Each number is 500 + 40 x the weight over its row's rms, rounded and kept within 0 to 999. Layers, rows and columns count from 0. Numbers have three digits each. The size before them is the row's rms in percent of the matrix's.

# layer 4 MLP up, 512x160, rms 0.361, rows 56-85, columns 0-159
103:563502489543497484401472528495492500530527509556474521529527452486477551511484454459466544521557536465483499464454425517427560507511555479479503504468500452483542598454514513493515515462479494575478485421473518472490496546493431434574603497492577524463505511445432491493470564461479489527529550497512464457499517545448541503503582528502487578547525436480503487562455469465545511493552445506461529469569506560566539520458517414488468496537487491445468462531479459551519486573432531
089:506553530481526535444468498475434537573492457499531481565450550420532469480457498526432492507471450494425540545528478429489543498500509486551483492440475472466524577513499534526505463459496459447464490545583515505535541489479535523552456482529461528475475425507561504441506493513419450481543469512466521525571539448427554508469520494490448528546512447556409567448449502607485521505471450496513452472524488448478477506515525468544526465568553458441547489494462492539479518404492486
101:469540462489421522460515484548500511473501543513426520484513496466523467520439548500501527583563402557480500529469526544511520546509457500506455537445502556425522551446484428446532547590461489467542557556517536461485478564516448422494501453481590484535542432498477468462517545533542502486545514465461507466483557503444489506523513480502533446503502491512476439575474417492378495511448477473476462429492511479493530487537476505498508517475482557498499401485476538495527519571561475
099:504539519523487566469505477495524522477480594508513453460500522516524457538474461548490589517489437536509472490544445548517514476552488488547441471584614513436476524479560450517469606429520602451524492518476485513524538429488505532480566493487492484551517515476470490446435514430444513478537547514551527465529487480494482555492490514474433470581539558483515517582456497495428478546481472544547555484569524458464451483564501532474548501526527455429519547547500493478466518495482517
113:467460531520504502506532518517578439512496536542534515464541467495530537556482499582472454527567560552499436587477542516536543539496519548493505469593573528572512547542439529508510591489546507470497469454557518532510500514453455500521512524512560504466542492484502533500526477481495465510471473417517465518523430493526516397575556447506516476495539539546490503535520488500576524506548500519427494558518437431546533467435476502516501472549474454499540440483593499516551452585457471
097:494443450498556493523471488498457477492520489484499441525588468480474486502483461486491499531504420461463485502502554587449366557552574513509560505508509494556520501463504601471487516524543510503487450507527461474415504486486419533521520559534472509523473479562462502574487564518424491568547508529489480433506446458492491423499532449475487473496490559542560414500466440495446489539487476439536547519514475489469568455477508468537479539447395533538508507549500466478546506498533508
103:537483587483519445483458502487470551471533474454555483541486574490538452539566412495503448490448478434541513498583443491527526451512539459492406532530499474513495516498564442523496474488528543501503581506540511509530469450464500467493534540516515534542470479499598526541432504518492526458426380440434410512501487459478463504500492508484494484533573523557516475531494536494585490517518514455464457528458464487499563495517510528493496564510504514495531417517444495420582541488526542
121:472474563516453495528416497523528493500601470548530577497441496538557458527566467533537524565494513524475517594469497585433502483450507525530563500425521514489534529496527486524504496506567515565570495455507460483452447514468520523549544504575592459462541569486505454456528526512528539488575550446482493516527524551506458430530569543536492493512446514522480513484468455521476433401510406474510518529488504496513492554555523531541496441512524542490455519484531496489473437518541529
103:514428480483465471430515477503481484496482497471462454453491461450506476397544521528544464505459520560563447548578526517481569547544419469478501453476471474562516521512558441504547494480564499459558538503459516516488495510471482508558502532484548484545527577506494478492541439595518555497560557537498519521503524499503503491549541596542577547562451433485551501467542433503459498503570498449531507510503423481582441494512544526493542539514487487472457559497518545491565423481485493
103:499464497481547516492531487508524497495471474458514508521519496489533538566460513555420501465486519420556521411522559490516469577529548480522459536455493500488428513544542460491477501473515460469528496527445480391485524468464533506506566493561494391597483455429571541496542546421477554516444472495452479455509536466526536490457477512549548486539523506489537439502521524540480516566504496496486461520519492540474570566469470455583452435439603530528442529495523522511468460472537476
098:521538440552440547469555525543405560471523513500509483501493493537464568482464511532528520556627465471547475501445508477490452512524531487440630523528402489399481498463505423565426474510481481454464454463465466555483455528537507594492484503553486544498486490423431514510477482520601467479498493479501468511485492538561540468442580499518502521511492513535497480526458464517539468468456497500475506494480499460452503508481475474533548506551537485425484482498464529515500443449533483
101:497492535500505472421504525539475538476483499526430507537501464498514475523456444461447420481503461447469454510511471456577465400491406450514496489465450487432486542483552531506529436500536503525423496441477465533537518443505517504430455483440486531486554497519530520474442507475536432446468557494459465482571525487524516517489550538532522477492520463569504480470449543435416579547489435504527461504453445561503534505495475549534496514459432580527488508563506500533526406499452440
110:518497516465509508472504491554525462545586494571496500526480463515500520513535528480503467455478510492525614508534544475451518506525535512480514501509516471520487485545497552551549546520501516501483497573515437478525586471491529527555480504508554440479552544461526366482592545454426507504519579504516460473512477429519471525495516540431472498513466526497485401530543495522473507578440541521414505456474532559431509536463497541389506524493545468516490567426506439516477515450540469
089:565486511521534499492498466513531497501514506541479443541550493507488470551483514464555464480524415505608505533445499471539556509517500512465509445514469441486509481487485460476439479506518512450547470422509433598469564592543458535482468578513539475449546478515553548548458479475582558531460478471600497493445536594538495486526527501561525531472413476455510532544492551513521503495464449530476530550517509475504440495462534459540571514479446435489456501479521452546494450556556476
090:484528424512526498514482497488531504450479488461531540506490497553518477499510498546484418481508464476496530566569547603514611510443503482475487548605486476492463485571542510470542523467478447451506532424433465516506494492544467464505523512498549484522502584536520430519502490425502452486510494459457546410477505469459487515522520525573454497502551494526487489472587601545529495534527467403515520448579528471528525521497524516500483590520538533487477453586522563515486479548524479
105:506458473503563434466546490580538455556514467589488545531411503455548495519487451376500482487486495568502485537498468511524495490506469452534467490550512497510473556497546500536513477471452539503499574527445544497439543496533454546422518530536538479517470496470513450419476503517499490425542502532485502495452509551495510421462557505560520465497564554428439441540498469476464567497481470458474536553534493471497477492476533495488549532461513539569514540423460504447446459543403537
099:452546463532469519553485509486499462493490424625565538473451497510457444484550522448542460574503510447504541477477543493523534509427531463505516512430486491524494477545526475474515501515476505448487420467538463546491474509511571519499532476497509496475490453545442547495467457563460403459511513564577459499499468516507513483570506499468473592550463528457522565543480476509467517463444489517581567485485485516519496549480480569544512540464516481469479385538497378509449477476473510
104:503511537469547492503494503473501442475496520488449489465547550474519461560495478526590522433477480492625496455554525480447484471538529513471443503478501503387596528591547494479573511446497472582467545413399511544552479505506568486530511491517470516465520434518476504484548503485480448515527452521555446464465460534558556409503488469439504518485496538484529481544503503528529519513489522435545503501493482533474444521532406445491500503539461465437481477483513468528532422529487483
105:461543504473493514532508564515476468470469499438497607515469514539451493475498504480539550529508473501572477492527433476450531412535484502424474542543513512461437425542568537417524510524534454485448541487493490501478506449490494512562477481532458517574541559459512520498554470491552453421385489509480542503513538516445576511456505503446449520549518467446554426479530454514501508544545492508465554533517519533544481545447521477481442448466506516490498529436437484494428506441429554
094:545496437542500490531556430459596440592449498466563564530471464539489479544484508474518530484560506536455473450471507450594555494554470508549536504577515518474456503437423531512471519493525482556474494571491493472482521533529421546533504493523461501511540503458534463543478476504549505479519485539530484513411469496514390468498469507501508538457507554436461512466522439541499453530481465530492387536459587572500537560493450496497515481490510518439507482459460477517483464511435466
105:522561526511544448488513544555423498533503501553441470477522493611509482481486502480540543481556535558504502536448514524510490548497558462456519504479486444539418490556503409458476463523475513509515513533482448444533465480456480464499532439501511469485532527543480487465498531465463507527534501513439462520450472400490442524463419529493514446528539544524478467513457478453590546525564424490479504546434498478475513466465458367503566490441519428516499541457447489486474410513526492
098:531492424534526517522527508464495455556492502491456500531548565491487543488431487496461455531431475432488527474469494494518477499500496517518425493440462487468497559509473490444486381474532563492475549538514494503554476456566540573524428497493462564493450536533579527534465543477394494470482457510502489450555510502579458498424527558518504475444581541480516447524499524479512469512488477495443505428557517530565467492533541543483571500548530557417497532580489481429503501535525537
093:561468430468464569508511506556491471447445465469522423472435571547532416555445482537505499507513523458529499506494521525513475567450533507539507524500460527422511505506423535477521495497522496480487526476485426524494501494536523560489470462404506469427567496425469481470453525478440506451513531460573593505558508505501495444480503472580464553548517478573540437486543528478434483436442493473467528449453520550513540485507482475544508486533516434610544518482530458469504497540502473
094:509480602556478491540446456524461446533501480477504477527478479436532477424565427541539529546520454498498532470526531455521503494467520442524547503534506528570543536479564555528543448559483514510503511482500472500446549561450530497520500494516585492477473510487489471484460523579467495493499518435510483496510486473530557420504495520518485582470515516516550504462503593497405507526490494515546541552510475475453495469509493543508498535369569483537430503501395404469418517472480534
102:471494542495495543542565513474599516511515526417508526487542490525485512503536529401527425467485510543452516468493571540501486511470492493532499495593523465565457432492557446563518488575447537528473572448491508464447492557518445494548490522417497574543471478494569525501503521565452513513572470556510542526562452524505539508545509493510474526510547432487489511474584485528588546501495521509541556478538518440559455487450491505440413577490479493481517538508511476456453502494470530
101:484487508439473519501475485534525453517523511511536552465500488526473497574523447483515465448516509552504498472436506505460435560397581474426544468549492535490468471472493477511517573549425526497468616604452482444467482490474422547603506538491484501522435490558518462438515497458456477564528559525518408495519532488525488511500478541544538500580442544498520487461553466536496535471490541444501486556489503459552525468515489441479513459553470473500534441527503448554467467546501482
100:509478502507532502546498525532504489470507492489453555539517512485478653545561493521518531555457544516511510465493481593454518490486464542443487513468538524521474474544490428444502562535543491508516526585508451560561503454512439482538566502508491443472507411530520465453490525479520500493513430481492502529456500492545425537505564519530454525492592467494509452514436458546498396525456448549522496486511467568481609503562519538535501526561492539488483465526516471425467470456484561
108:568436461486514516492465528462612496542512466492486494473557462472428623482439456526525493487542547503507508490464459527495438480491466467528512527467456560476530519480549499538516444514475451398393521450521491499520490522484467521471476532397497475543481485481554529488493523476568562474547564508542540486547480492493513492598495475509539476479495538520507525481526539503496475623494493547566570449453466483533497512471557460531519512555487447529450494525481511467472572545476432
116:509452458525473486434513530517462499571464452425542501422484530547491494538503554508577538452506501493445538499485558425459484513545524497479415492528508492512521436485474539481413472517442499443464545542487528449521511454484467533446488463501458537483472557515485458524481425513509453440532460481517417449577501517529460494508407492527470452477467483536520561460493509502488534567511461454459454537447517520506468506492498431478506588490586541539513536497499432424490498507416589
109:504569500492531500493443541527516550515486505513513524482449510508533581440462450547430485547487548491536446490543578473549569551529488489507540508419508458484559513589586549465520522526494437536545460480495426498487487441512484558529446453540514565492499540454497472518464525504533565498461508500506438491547460492487503504507514451456444577438590506490490555442469506459523483460485500536483526466490500483443524476493559412555509491544503531528493391467569533540500512469602500
# layer 4 MLP down (transposed), 512x160, rms 0.106, rows 56-84, columns 0-159
105:520506494539523488471455545464518527542494379510498567495519498535475471529510426543481431502467528465485506491491530466455479531434527487542511500466543471543507499547503556497569459559539467539547594529430512489511528544469483540508530470482473398438458548509490480470531550453568505475547507463503489505487525476513485521537531496456527559501527506531463512520535520440462525536490489513518505449396572483538532446482420467561458460516529529346506443436431532504452516544498474
096:543552460440464505466438518494454583498541542512567561437490474476469519487509499546476507509538560563478492546458525527494516478513559591421464534491597493457526492494499493513520473516537515520493539438484533500483468559507536462432527491570523447432532559550483507535523509488473476473529453515612443469462462522608460507523525536445476460451579562501478525479509520437567472436526488507504542451529457497517570490574460445552493506496484494517489482513517516446501467424550473
106:533478440482445466481428552505473464564461465439512474538560517451452436505506467595469455494474547487460548534512443535491566512447531527482470505489499508459469460499466516528477488481523515454535544514486446492525515475442523474502578533499489497556505413534514498516503415511481521441446571483596517465516484482583508512529500490418595534442461489525513524490628546480533513543451482514483438462455517519462496566500575492424540547496546462477515498480519493498556491476534564
100:506510517551454474526538467490485531426475498455577509526462552495489565476468554433492478535555482475484532486497561490437521462477466569470471532464410495447500555542515573531507590468489477491525541486467486533494473556557467510505542442441507541485481550508469486567419483551506450478463513473490552533488479573501511554457506490507545517513441503554481518498464455540413502525472448490559494507529560478500499418483606491568516580553443476500529517526436391494517543532492505
107:544508508447489418502504520574508452459473494489447513532498523481522612520529492430546586558498500496524547563543510412490538520441540555483408510524518505473568493438480528535530518480437523537553547435483482501497493580492446553471517514520540543446438469512519443488488542620486590450549488545521523452554470546439485492479476459498456507485535484536465568456501452486465559448462566483494502499489454517508483544487505420535489482533490533537487494497549479444530478472490503
102:499458510546459513545468456528568535499526517475540447434500531485450440445537421548523476488478515506519573550441560575571525450537504531535501534528499482463561451517539477487418554506548508498475423496498512583508524504409497506466420455529493464527527463554469478544610501469536488522531428556581482531464543501485441508487497549451458505461465489556414505463479483475512446461466429509498533505525560492511581506526443503565525536544468500533471503472481545515508461514480492
102:548509430466538558524449561565494529516446458505486474539494448476483471540456492592560470509523473553483502486522487457471491486509401552500440487565496486529506466506497489513514539498538428510539433532499466579557560543540539525459498400530486500512478481476496496424500549470576547389505502517446468480441479490541486493453554508501503529530471544470536492493461524520525489490446594512506473569489484561476544562554473551482510515455511412524539485544473503479509554613512516
114:478491533491446510570504482506496463394510517493541463513484530534475513469527441524494523467446570446497574543483523506498491517456486530501640549519519549494546503517459540499492455562551513569474505456440485477541561527527511461571521510510557426480478594479466474508517530543527475610527486477541544557496477592446472414577496477506479464490467476489519515511500437493439478479479519491553471538469514503518422450499524546506490512552535488587464534515531453528443455482557506
105:522495506481492568522448496518487540501534480434456386495474522505495530456503492516475537554446550528565488474555554538459529484524521528477476511525450445538575525492528493521557492488550371501480419541459512466545500494504478530497550503480549443468454501502482482459550494514531505471463466547584515495468448532479540541493549520470581478501549516537533514504428513502571530446493537465493483438503517523462506619583469487413486488491484471484543480473409584503547534549514553
101:568455512513499530465434473576505501440550538489491514522530555521474522585500481523463520524604528469507443460486544535434493493491532507539501496501530509578548476561456455531544485438420561494519462412522511508470571527490509471528460455460581543465469476485492444469579570496424490493549481512410520471445492499539600480462517537499527519530475582483540528563452485467489550532507542490471437492508524485496534469556523485470501566507555467565469523519474490423485543491500524
094:490475551536493493479448490518523456487533540504482467540463452489584549530512498477488488471511542487439430477514495514484484467483578512580527499457535498541525466441473461582474534463455537534540434431507487460483530459530513490561513544457523476447471469456448497470571426476572541522464442444495508508448551475459539428505529468512534601498496490462525492469515526520506529462464497464519502450496584481578470344545527540564451484475463545532483537545533517516414497498480490
108:481472512519538498471411497434483512487495457472487496520477519510516524585498574518504456495535500431497466482503501532521583458593541476549476547540552536517440519499518495484491538493504458499496534508521505452457551451511446516476494458523401507601449453554540531473453499521507427551494518484440453542509540486484589537515482563481497442470456552454474481495493516546462443540558530508533483591418556616516500483492509474497493505418461493492487469429409498492490515512519570
109:527491484541473428487554450492587488528536566536505565458514470468505445459552486424470544454491508489512532505508552522441403539437480463479472539416464510520490466505507526564422503460446585501481414515525505440487492573540554517596433469581581460500527459497462482475457480548514450496429509495541490498477504525517549560482536565409508501549460466566485470459550449512498455522466490491546491490499523498547555488455545468484502459500542522528484465502509509486531478437515488
096:462453511583500509509552442480532481529441438474455516481533530503537556557401531544529459545493553515404443505570504466515518519516490561541554572474520616473539513509510510566475511520518491504493461496495558475474555491497547467525511502443461519473458550490467463503503454448510524408509517534453453453493516514504501428523571531510492550500477466504479620542527517521541533462482555556532582506429453495494461473500513518556485490522471552437500565560501534574495501530492467
080:531521528418545543526531524551534522503470457513527504479492494489437483530488518472459482485504555513502553504481472530489520457540500573484519455457536504465470490489443436472464535433467510487383530437545483459547496416447503511530600559492498498502469514486483466472458416495546516541571570496503546540463425459482529465518503510539454576553466536474436522545539510471407515469530488423427475480503425498560520488524457463548494496548432507469483553528482500474447409484470548
099:522531529493514411457400477519530572505506552563541507451515515498475451497541586517461480584570524538484475520511532554467486455549552515445444465469492491502460499497459454535426550535435487424465447503567508520526559498496516498449494471471543420489509555547466476501452445518495510462556441479536444457441492495581471459497557485528497503567562499490544511515540516478514483460483595488538441539445497532499554488536443526468473521526503503562559520527490526460512523550517588
098:484547561516540469557464565509475543472431521525485524475503508609528546489463535498554516511566581458615493545493505556483459491521481483463504487542497586585515514553486490563486559459582453536545516462486482541480406573539494463526499460575603468487525477455519482562574476530433504508491469547513490507478507510483526500563459440489532390465603478496512511516540467499502419555453505534505481471499521500513544473521525499515508490511473484487493503511522510468544520536494499
104:482447512515555496560437577521523475444524530445490529478457522478527500516472470508521505462500470485570522453542585486479526437400475495431464548544509567473542565519528548556503564524474521477488489509449488507526496558546484555497555510572533439453527455402509550455451500497469472550476484496537530589534504524513428513529478465428515456546518470540433481470434526509527502546518502515497466512590498471484493465511513489476544523524530452557535535506505402488518563606479494
100:455519581457505568510574480524522563489423486501539450470497407588473435500507506454538451443474526562481505560495492514548512520552525534533501553469455497496559516513550534506457469433540473471555546507511513508432515504414517466525539481552501536453439478526454505553545531490524540506491532407510542487513482571469461490492523545453498463498477553529511594499424522500466488446498491485529584544522475460496496628500478535480553508524445520507496493409524451521526452500510479
097:514467517510445495470520470522503475494513451546517522493536434402435485544472443519463525525485467442471515538504514504500503487481442600473471558535500509522482466466522522474480495532508493529542531555450498409581520486472454419536492519381596468487491540466462486439428528496519504500563506424433500458511507530499511496468565558496483550549457498458534525511481506543497511542500560519539511477401429540559451570544517559500487518496455448530525519530423457578482535535473501
104:527546491454545417522494574531501446557493489470478516474495516428503493494494495504506583497529515465491536464494531511482583550506484486474528417521527542519517468464512466492505499646529486505528579445441562439526485535447452467463504524554473540503502477474470507583468537522514534473533506533538455469541456499489466534451563463494467461534541509576463529513547518507563498541522579513564552507573401463524557428512503398464518422479497515510519522505510548516498494498445537
100:467497494533519466557482478520538539570522473490502518537415440586497502571528517524539544489475558490541419515496559479553516531492516551511487502406468527508496452486429584528511526475474469453610569516506518492548535495515446450473463552478517479477449532583542526602576523510472610438519441489485494563547423520543466464434519505468550435501495450483509520542500527493485540445494518515507478532453523514566475569511493509524498462547453487454502493499544507492495531485544477
085:498508545452574506558496497526471510603472461501527542493500484441530454498508515495461513486555476493549552511509502520467509495502517513518475603498453434490429500478427511489537429437542448494530516526512510505559496547471511532477534518559458427536469469529493554441534497512437446416576476458495527482567525456508492533505477494508587532532455468495542508471512541562496501512521541533583481479482470546396432552518473506422544437471478491519467435439610562523494497513468522
095:493584401501507523503564491492468452434489540526503495465584463483551454526431578459556470388488543482519507517515451485534506480467517482473519517509480456491617552524521551500485444490526484489538504460575522555440528521511532480510562546460486463532491544514509452547475527520449469525461542429488562476455535491546533496539482494502542447510458494465520495509502498484543507408520496489547513516490577481460579513537545524498552489505539488504557418558553542553572456544544450
099:520525482519491480490410459474446500498425530539504520466462559459499554494478431592494566500524495460514502566532511498527469500520492493523570529517485525429468522502485553493574512489588498507496498553483422511524446543506478566482395480523470539500566475455607478545515513493482460484516505464564452527508493529440521492488536442531473498492545496485488484474493481520535501559475550497520400492534530454483454645507473458494613432538532525520509511461464501483421520495509476
103:533496502435516558443464533492483451463465468584542522453529452506473512403546556514513496484566476557461507472514557509468474483432524500468494485478459477512540485479487479462465502487420421460515528468475503512497557417508447538512581538484444586541497482544505468504498517533476487502538491564582472378464535467527516536532464513436492459493478468482521491451423490440445577487467448453523501574452414524446497503504440432515514534479471493492478435529539550508491476530544510
104:492446571506458470510559459513517513507453496526452430527427480466435418510462490481487520481444502475435423520512507479503573499495549541473538556446419465489517490524495532539489454465600498500496504422511503586479577515470507500477465479555491507484547499520511508477516416518518469488583546513552496494530420524556468582517512564459477477510432499455524516458535464456550443456481530504470498540495525527532460606479476429537482470452529555532512552487504427542497435496455514
108:536564505500514504449597486536573469480503457475497496425517500502469519526501534463557530567482420494469455479515532451559486439548555560477553547499538494486465485468541452470541550482544511501530555496546475562375500517470490519458479481519495548495430470588502520543529482556517452496414486482466517530506440479448529497485450474523472541464428518459471527427464528495441497504446514480466543560512460465477508612453486487506476581532506423497470564467498477511495494470444451
116:439496476499510555439427542468475517550480441501508486496457488599478507581478452561581448493520500494490472520467496492493414499536518435394476509498511497557481527509433484449470493458486453463467540496520512445492450483449476513470432412559500493477513519484505423450481428484466446437540543483443520489605547452525534527498501532496487432485504469497512423530530453453482512504572469497547481527482510519431446470544525464509494407475548517504492520482525532488510539525497602
# layer 4 MLP gate, 512x160, rms 0.334, rows 57-85, columns 0-159
099:507538475487500474599595433515494509505534422467536509523499455526419459529506479487436490425593499476551457493512461505513526506486512488463547536468460517482555499485523551444528485514529518441467571498438484535508512495501475545453492559473386557492462546525465515488474552525539459491519523560400478577488492533570443507511449508451490570513462467473516487496507524503452498539481574451535533471476505511556462482473475544459518552442443543461493470442491453583549530472507570
093:530524469493468581480496578549476453432564472469493491554501531553446537477569490446553515473510416486473485504504502496486526495430537454520472513499590463452502537556484467565526515587494504524520494540497547518488459438445524428516477454553488479545550499480380465543558556516540569534504445509590507556530517524525503519486471510464509459543505582465545547534540486514496517547480527540529496508507497491537577527498537418394508579480496503499540533495446536514509505537478464
107:470558522472524505528486505458444466447507506497542522526502567527489463583518514474556553467495501448490552482478521477421467532503528496517504521461555468524518490585508493516502451466472441487542464458405547485549441557480417573513582410491473541558460462527511495484516505438510457543534517486599506505495462532564462455452497365525586436497513528527514478494499562513486488474440549490473564464544520532489513514535483493513459470484506478487461494454540552431493544523573460
107:411569509502498498499452509524499493523512515505503457445440543457465454476445493516514531456455507532484421607507547503493422525501516505479502496493449534527537507554448609545432573518521493475425514429605524444512462509509599489512515448481533457530502448420480525517545529524496480523497492441457521472430562478513472441438505476549467510472524493525461522505537506516506510459512541520483476529486548432458574415482582461461447489504520534498467515493540478453441488486447533
104:476489583467585514486496520508503467450488503489579396439501484583518558513530523514474462510487409582474466520461445542560555553539544512478539508524488491489471561504573502537518512500518539526519509576492503522485593434528444534465473491599464545422499548502516519541460513483524543502518493580490584489535510503504510487505560489460425543419529540429480489510536508469489472519543463592510473522514505488546536469465510448506523490449541504499468455499578554502493517557483481
106:574521499491447545498523494426521534462498543504549564461556504491535508465574488435541512505560496551509529459519487483461462507477456442466501531568540464531504443495556489598537432465469484504533478495514492525512550522493481542570458472493504525574504522482522491525454420454501491494469463499439538385479493545502583532504448467503511482487503525520503534494470465524475448477521421452606549434538537528508503420531500450483476491529501579481427559527549599528467474511444524
107:488480548478504475543460526500615490554477455525534511513404544538489505529565505456540494499506423463436564536475485534476497506464444520449521478501444440530458485556578513470539519516530447454499453525496509488517514486404498548486465502467515475469524587537446501466512474493522529509473547489488477450469522528402499440477488515563530483551428443448474553463440540474515498466437524490480566552545487570515531458449474533490539538531449554604435539500531461487507451513490554
102:493558437504468521500486533535487515433547470517418496521573458548449524516443473471479501507494531418425529527472510494491486413544567519595466460516514505486601504468471486506549515574488501453559458386476592489544456481499503450516512498517536509469542490460513470535504486470507479545453423531490493478510525486428472521501441521434526480522593559488455475482481517574450533516518506518460482479446484496525539480440552514505538557556469507504501479504419470482576569527499560
098:519450546533500514529594491504562541547512458550511502507575520570546488545437566538509488543487512458469421484503469466478526500482496443487414455493559451538461531541523500477448497458503514540500493556409431485447514508435452506485503449529554542552455538555476486472436526471515566530454515429464470533451490473567490507488512561526517584469505507502610509460527449507480509575523537514466555510437450514531502483524495548447486490489520466581510519516457446544523526548526437
098:439420434542472533532496489502483594517512443441489496471524492488502542525505470562553504520534521466524496551478454524520569506538538471440484442555463485501601499455556507444470497556480489534476453556559446497557406449504494491515550504553483502441562528513440480524430494453524503494469465444527514516532499563586530445474475499560471502491525527510529532496485473515554494457523486497645546512533529473473490576481480496530560502527448509495459529529565515463508536489450584
099:505612512502430458511508546527440478476533520524495435455466497561467499521452534423474595507553493446460517527434530489506468467518558492507526488552521453496466499447538517526465509516475552522532441485516515511466424561538479472510528478489510509464508429478498493512477514536487567475565427505510459488445467535477488492468489476477465488471584514491596352515452578457492546497510442563476537490501431464512543486497512553507572523552498469456473445467488465473438511436458477
101:448475575509522439481484522549500509471514590507524505483442487536517432526511554443521505520433457548553497497539486508438513535486512471472425466445447438478457514563507538534491479555431506512526483458522461536530498500536496448467518490539494548522499525475540481504516501440506423538524510508576550548484500507573422474589446480490445551483439474457504517485449471553494641592528499494471493550543475504444497405520458509544501490473491581469484481538557507543520541544507481
098:493526462510532537482585529492575505567498500453444472524459534522489560465509500487496505506528526547541444465509523557513556582484561566478553503484486545476557546502602448620580496498495454464523577514457574485487540465506552491489482535526488506541462584501533543494556492486457518482524511554462522527533502456560500491563526495473535454534470473459501541508516510556553549528520436541534516541481478499451452455502455524482439480522467531527539475555490637523514520449503546
090:513527482542525550528433486560565468454464437522537500479466491544532447523535477476549485473515422450545491471526505520493534521425478505461436593500443526515448476562557526501538494425516495530550542402433509485438421520482494538473526530503555511540466514592543461498526456569468479441505554477474420418470469474412515506439478505558488454487519508491492469499435519563520445532485483491503542482546488512496511474522558467456466530497468497499456464528512592513465466444540447
103:487541451493504455511570439465505444556518468482501540561509529554469528511535506399492527500417508491489501501572487430565466474487485513486488524503497491528500512509513510497534476496539478474525551455494528470561514423539437478574513473534541577526437472539482484496563487523494466553420478445495496491454496556431474433469408461434520552515487433512490479489474563495547538472519478531476521517438521460562507510388545496437478464481449594518539477540537487516456603499483534
103:584530566502460516472443474474523502522503501518570539446494508500501560435475551512483545518525506426582481452489475563497470541632437513532509460545461448483514479546470522519522504487539477545531558479487477547508479504524520493526486489519512474507414423546500488452481527493407484482471525487507490475569532491580498509394528515470467518505618462474563500478466432515492397481595539501539496448440464515509540470479508515529523563450482532520452463505540526496554491484483496
108:484503550497485521476521457527531507486488521510525530512516540500536500459548549464508448448570517457499449428533494462502516551464548480492437516468572497509516517414556482510494475466518543534528478595471449467385556472485470466490418454546449505469510585448466489460552545522509509479472530559490513479458567509531452528520451470429511477498515487571516477474531430417447512495473475538541545482473458586541449485534441488557541505441507568479531504551457583439525494444456476
103:542477479453455596505422480474554493431584491505481501512497508507499520510466465505473514483521495548494571540504528548507473567526465521522591514545497483478491485530464532521511506509458492533542486543526434496479497438477568442483546466478560584469490488490466536509560566444485553523584549523484497506511538565442455518479491439468475465482571531515483557468502502477548554441485414573506421470448456556490442472557563549489447519530548520500473545558494540460572457551520542
095:446388438493505483479499457468475499489539469454454480491489488462422433552501531548420481450556592511502547427529509515510512449520556502436518519496484488559427560526514549463508470491472501471491464548533477495503491510440438511489510458448430536548457486405455488493484427514512419548497607549450495500493525495504469531495459540511558546506517536578557419505456456560489501447514531544519510477533506500529542443506503520471448513478470527518489540492553501566450542556502468
099:412568495446441509470433514519516450474462502543430551475490481571518465549563516517536445435521476529500557478468547526503487467471489511494552487506481544476425550583596460452609526517508493455508494482483424509495446403560461539523532367522493536548477487531446495477526481473488528504543444437440505474492512474547484503437447504493493517569557493551543447475507499494494510526552466502506513508483448512496505475488559481508530501473479534441515472557478466512439514559544467
104:477511449531465480439565435496632543502537536536545539504484521500447584527497514538519450459470497552462553459504509468492482529472537480482537486501497573543500525539534540577537494574462484492452519570553470528511468515500520502506453575478506497485505527484549548433449504451495514540497551550540530564520422508566516520545544535564482489453492449492463486515526483502484446528506454453556559413525513504487495437512616539448507507533490541503475428475484599446519506534535496
088:459491548550596449471541488471543564473525432563521430526549515556559564485582559464494494459510512535420513513478456565497560484509490490533478473551421510459523500549559502486492463546474487545504535481507550455470499519434547452493573472516502454525509583507504543445546524472554535451503453489493467526555549448430502549451502496524520478468508480404551485561488486560473491498529519531468458518542436543475480566458526480461475524502508583540452535481520493448584469496516501
092:472516525457506495513437530467530483527491487464552513465473499591515480456503502534467514542517445501520497495541592484519545462449497554415482542506504495554487512432473432444487488479477508424538528479549434436525516463539488512533508553499489464536541564448547508529545500439564438477445558497561493481489502513515497560559473458476499521552510545482372517534469456551493473510503483519524493505559481420494454481479486426523488421517459547426474454525510502411498531477512374
097:506477452536486451458495432467473526483495540507523544618467508476434465506408455427449459502464498464542501447520475481503566512563526486435525485585481441496533523498502449492499483511529471514513491496528513443490426494423557427499501546488564499519581551445500448513513569466541513460520525465497524495524506436501507499510482460457483437427494494443490591550501457467481485452487524480441504455466508525417510518543487566526441454480400471459495467491502458531565553541464540
099:501492433485478557539539484472527583474463468493487546544490582485578513515508491513481479504520497450576586510525506496493465535559417489525462517377502484518558471502489476532501537528475552543503488504468457453478506451454450487524459502519577514471517463436551499475453476521590447482549481495552546527492514624462473533499515430540506503484475536422470453551470598522498458446540450504482549508428543449482513480459576582464498521505513496528504505498521507529542543475554502
104:473518548492503456528488482469488525497537480492525554509513512503442481509488423536582514516468467456502490498502516471492521530519436596519506519493397491551500550468430474469435458468557493435540507472565525490457436518497428551553490524484561485507464468528497495499470543420476498527561384566541435513466509478558515465519554452491460463495506423523529499495474483444592548499460525518456455533517483501475576465525576479533465403510508517430492520422496449524508501456567472
104:543515532510490484541503446475480570438526498558479526468455456490489540502425500546523520487519504472479464503456555463534450521462573481428431522496529447532562527440559550443502517497453508495497468446527486494450450463423454445512508530553555551544430545489511532481504500596454496404535478477455482434427481437500449503511507402598453536550528498545497496507553479520431493515440539505519528496533478439464505498506522518550401545461529501471503443479508455479508531473527520
098:538615547543471493493550438492525447474561523532494515594490555453535508502464512459468481526418484536490575514446501492487508504519528439437527490494489427473497510551558488547504486464532459491510435508475487467481508520466520497536565520486485453557543476474446483512493562479491573423520522581456495488506462431530527576518483464468432547506528536470518480515466481482506562483474594565472438418514414559506483473498532488551479421467442509521454537551513468535444520532485453
102:487505505459568505494490542468448472458466457539553536494539547546406495464459524491471513547508474471491573471500539478522530554542531534435516567497479474505498508469539473553559499502531462497517549600422450444449502539548531528518596565581445565502482458411497509510559475462480542490538438505456464475485462517456466477499425472507489545490477444469512570511544533475495425456550461493526543462516532475587484546503592475512469508479485549441492474481542468494561474447496492